Each number is 200 + 30 x the weight over its row's rms, rounded and kept within 0 to 999. Layers, rows and columns count from 0. The size before them is the row's rms in percent of the matrix's.

# layer 2 attention key, 64x64, rms 0.178, rows 43-63, columns 0-63
087,217,225,242,181,179,227,220,212,200,173,152,195,216,265,185,183,243,186,183,210,167,179,160,243,180,248,174,230,141,242,200,218,188,149,144,147,181,209,236,203,170,189,162,223,199,211,196,202,166,164,198,156,212,178,156,215,198,170,217,194,249,197,253,214
152,198,165,211,163,198,243,240,189,219,197,217,185,166,188,212,221,143,189,150,224,143,173,206,200,203,166,234,213,204,204,254,196,254,179,195,216,147,194,178,213,245,161,173,248,247,198,149,229,174,191,184,157,187,265,186,228,190,227,217,220,225,157,180,178
104,215,178,237,182,189,192,207,188,229,209,211,185,208,229,161,218,165,213,156,182,125,172,215,211,200,180,218,221,201,219,242,233,229,153,168,190,165,213,181,196,267,145,182,242,265,232,172,189,189,177,153,164,200,252,201,217,222,252,236,174,221,168,220,190
081,190,182,191,229,175,191,112,200,198,215,222,154,207,195,175,154,210,232,182,183,219,212,189,214,224,195,187,218,187,206,204,259,175,250,205,199,234,224,214,120,208,166,203,217,200,225,223,142,295,188,160,216,164,187,209,194,155,246,188,206,209,188,206,198
096,206,156,212,192,210,179,173,195,219,231,166,204,209,212,165,206,196,235,202,183,167,218,232,236,187,149,205,249,168,252,199,186,242,167,170,170,172,149,237,189,198,148,250,249,192,259,199,170,221,139,152,168,193,220,170,196,192,212,227,213,235,184,251,209
101,196,221,173,174,165,196,200,164,141,173,255,250,209,223,161,223,205,205,259,244,212,235,187,230,198,191,238,181,186,166,186,171,234,235,221,175,243,185,194,176,178,231,266,140,142,203,186,222,181,209,195,233,213,141,196,180,195,185,175,197,164,208,165,213
108,181,181,211,148,190,258,231,157,204,154,231,192,182,149,223,221,173,190,188,229,153,204,214,162,214,156,242,216,215,167,218,180,252,219,245,225,187,180,160,213,224,194,188,203,232,210,117,245,162,212,213,194,171,242,192,206,211,216,200,249,198,205,158,165
072,265,203,236,209,171,203,180,187,211,162,210,198,208,251,134,201,238,178,186,121,168,204,169,263,218,208,190,187,211,254,175,220,173,182,227,198,170,202,168,155,228,208,229,216,202,213,204,183,181,169,163,219,183,173,199,227,203,252,219,162,237,208,211,258
083,209,215,162,236,172,210,185,210,195,222,195,232,244,182,210,193,206,180,233,199,195,215,172,199,199,225,187,161,166,202,152,194,170,225,194,176,226,236,240,224,119,223,234,195,159,170,277,139,225,151,185,182,189,194,188,249,148,183,183,174,227,246,196,232
075,151,205,189,188,214,221,233,170,242,198,179,172,156,183,274,201,168,191,195,204,190,168,197,135,195,198,195,221,214,166,223,150,227,206,193,195,193,218,211,226,184,230,149,242,244,190,142,243,186,191,202,132,189,260,241,238,208,170,209,219,188,172,165,187
099,217,213,196,241,220,200,216,198,264,229,156,224,201,192,216,215,195,197,173,168,187,162,225,212,219,180,146,190,198,207,225,176,190,137,158,172,159,205,205,205,203,182,149,246,239,176,248,195,202,177,216,216,205,228,167,255,211,151,244,160,278,177,232,187
090,199,174,224,212,178,229,206,188,200,176,225,182,166,234,193,182,146,217,189,224,208,189,220,177,205,176,222,259,171,184,245,152,227,162,171,222,212,187,207,152,262,136,202,216,223,240,162,230,174,209,159,213,206,266,223,201,216,194,220,208,177,119,210,167
067,220,202,214,238,202,180,166,204,206,250,214,187,171,144,164,169,228,178,172,176,238,170,185,223,240,166,175,169,207,196,197,234,157,212,228,232,210,190,183,193,252,208,239,171,216,150,188,177,257,225,215,291,193,181,227,235,227,191,221,195,227,231,170,156
096,207,185,245,209,171,174,254,192,197,164,228,199,171,242,220,241,148,214,186,232,163,164,231,164,214,198,214,221,235,179,227,130,223,172,170,195,198,169,190,191,274,140,178,204,239,215,180,218,157,191,179,178,237,223,195,169,233,187,216,192,169,149,191,184
085,208,235,216,193,184,265,253,222,202,151,201,194,233,225,254,191,187,150,198,204,168,204,156,206,176,211,210,226,224,243,171,185,158,199,235,229,225,166,180,241,194,167,143,174,207,243,188,208,157,207,219,122,209,245,196,228,180,186,145,207,202,205,224,206
087,182,145,240,184,190,152,224,166,160,202,175,196,171,152,157,223,190,220,190,208,186,236,226,201,222,176,232,237,199,178,240,166,231,175,136,183,220,148,206,194,233,212,245,174,211,209,112,193,194,216,224,197,209,178,155,173,220,243,232,218,188,162,179,189
125,175,165,213,164,182,225,219,158,232,210,208,192,160,177,236,213,162,197,176,218,142,178,230,177,202,134,231,205,230,181,245,177,244,184,204,203,168,190,185,226,226,168,178,225,246,214,131,220,154,207,163,179,182,274,215,223,190,210,223,229,240,183,166,190
077,192,197,198,222,211,254,208,229,169,246,184,189,188,181,216,121,190,209,194,226,203,210,170,231,176,233,176,212,163,169,211,225,174,151,186,180,225,212,175,177,226,140,163,164,211,185,247,177,154,235,226,203,181,218,219,226,176,149,228,169,219,162,216,123
108,185,158,223,170,203,206,238,188,270,245,195,174,179,175,177,213,143,221,171,219,170,185,251,226,178,137,231,225,218,200,238,190,252,169,215,209,146,200,196,195,245,157,207,229,264,220,158,220,169,207,187,175,201,243,214,208,193,216,210,201,223,164,171,178
099,213,214,191,208,200,229,164,231,154,215,234,255,208,195,183,185,236,214,260,213,229,214,185,212,196,234,181,159,173,194,143,218,189,248,202,158,251,217,204,181,164,215,205,168,135,162,259,189,234,177,221,230,197,121,199,200,171,170,193,180,184,224,202,170
095,243,187,258,213,266,140,213,169,218,166,153,178,219,225,148,200,210,195,206,138,183,154,163,191,203,251,252,208,213,202,184,214,166,162,205,198,187,193,197,158,219,199,163,184,231,201,235,222,204,191,220,204,233,183,239,161,205,242,192,173,162,180,211,250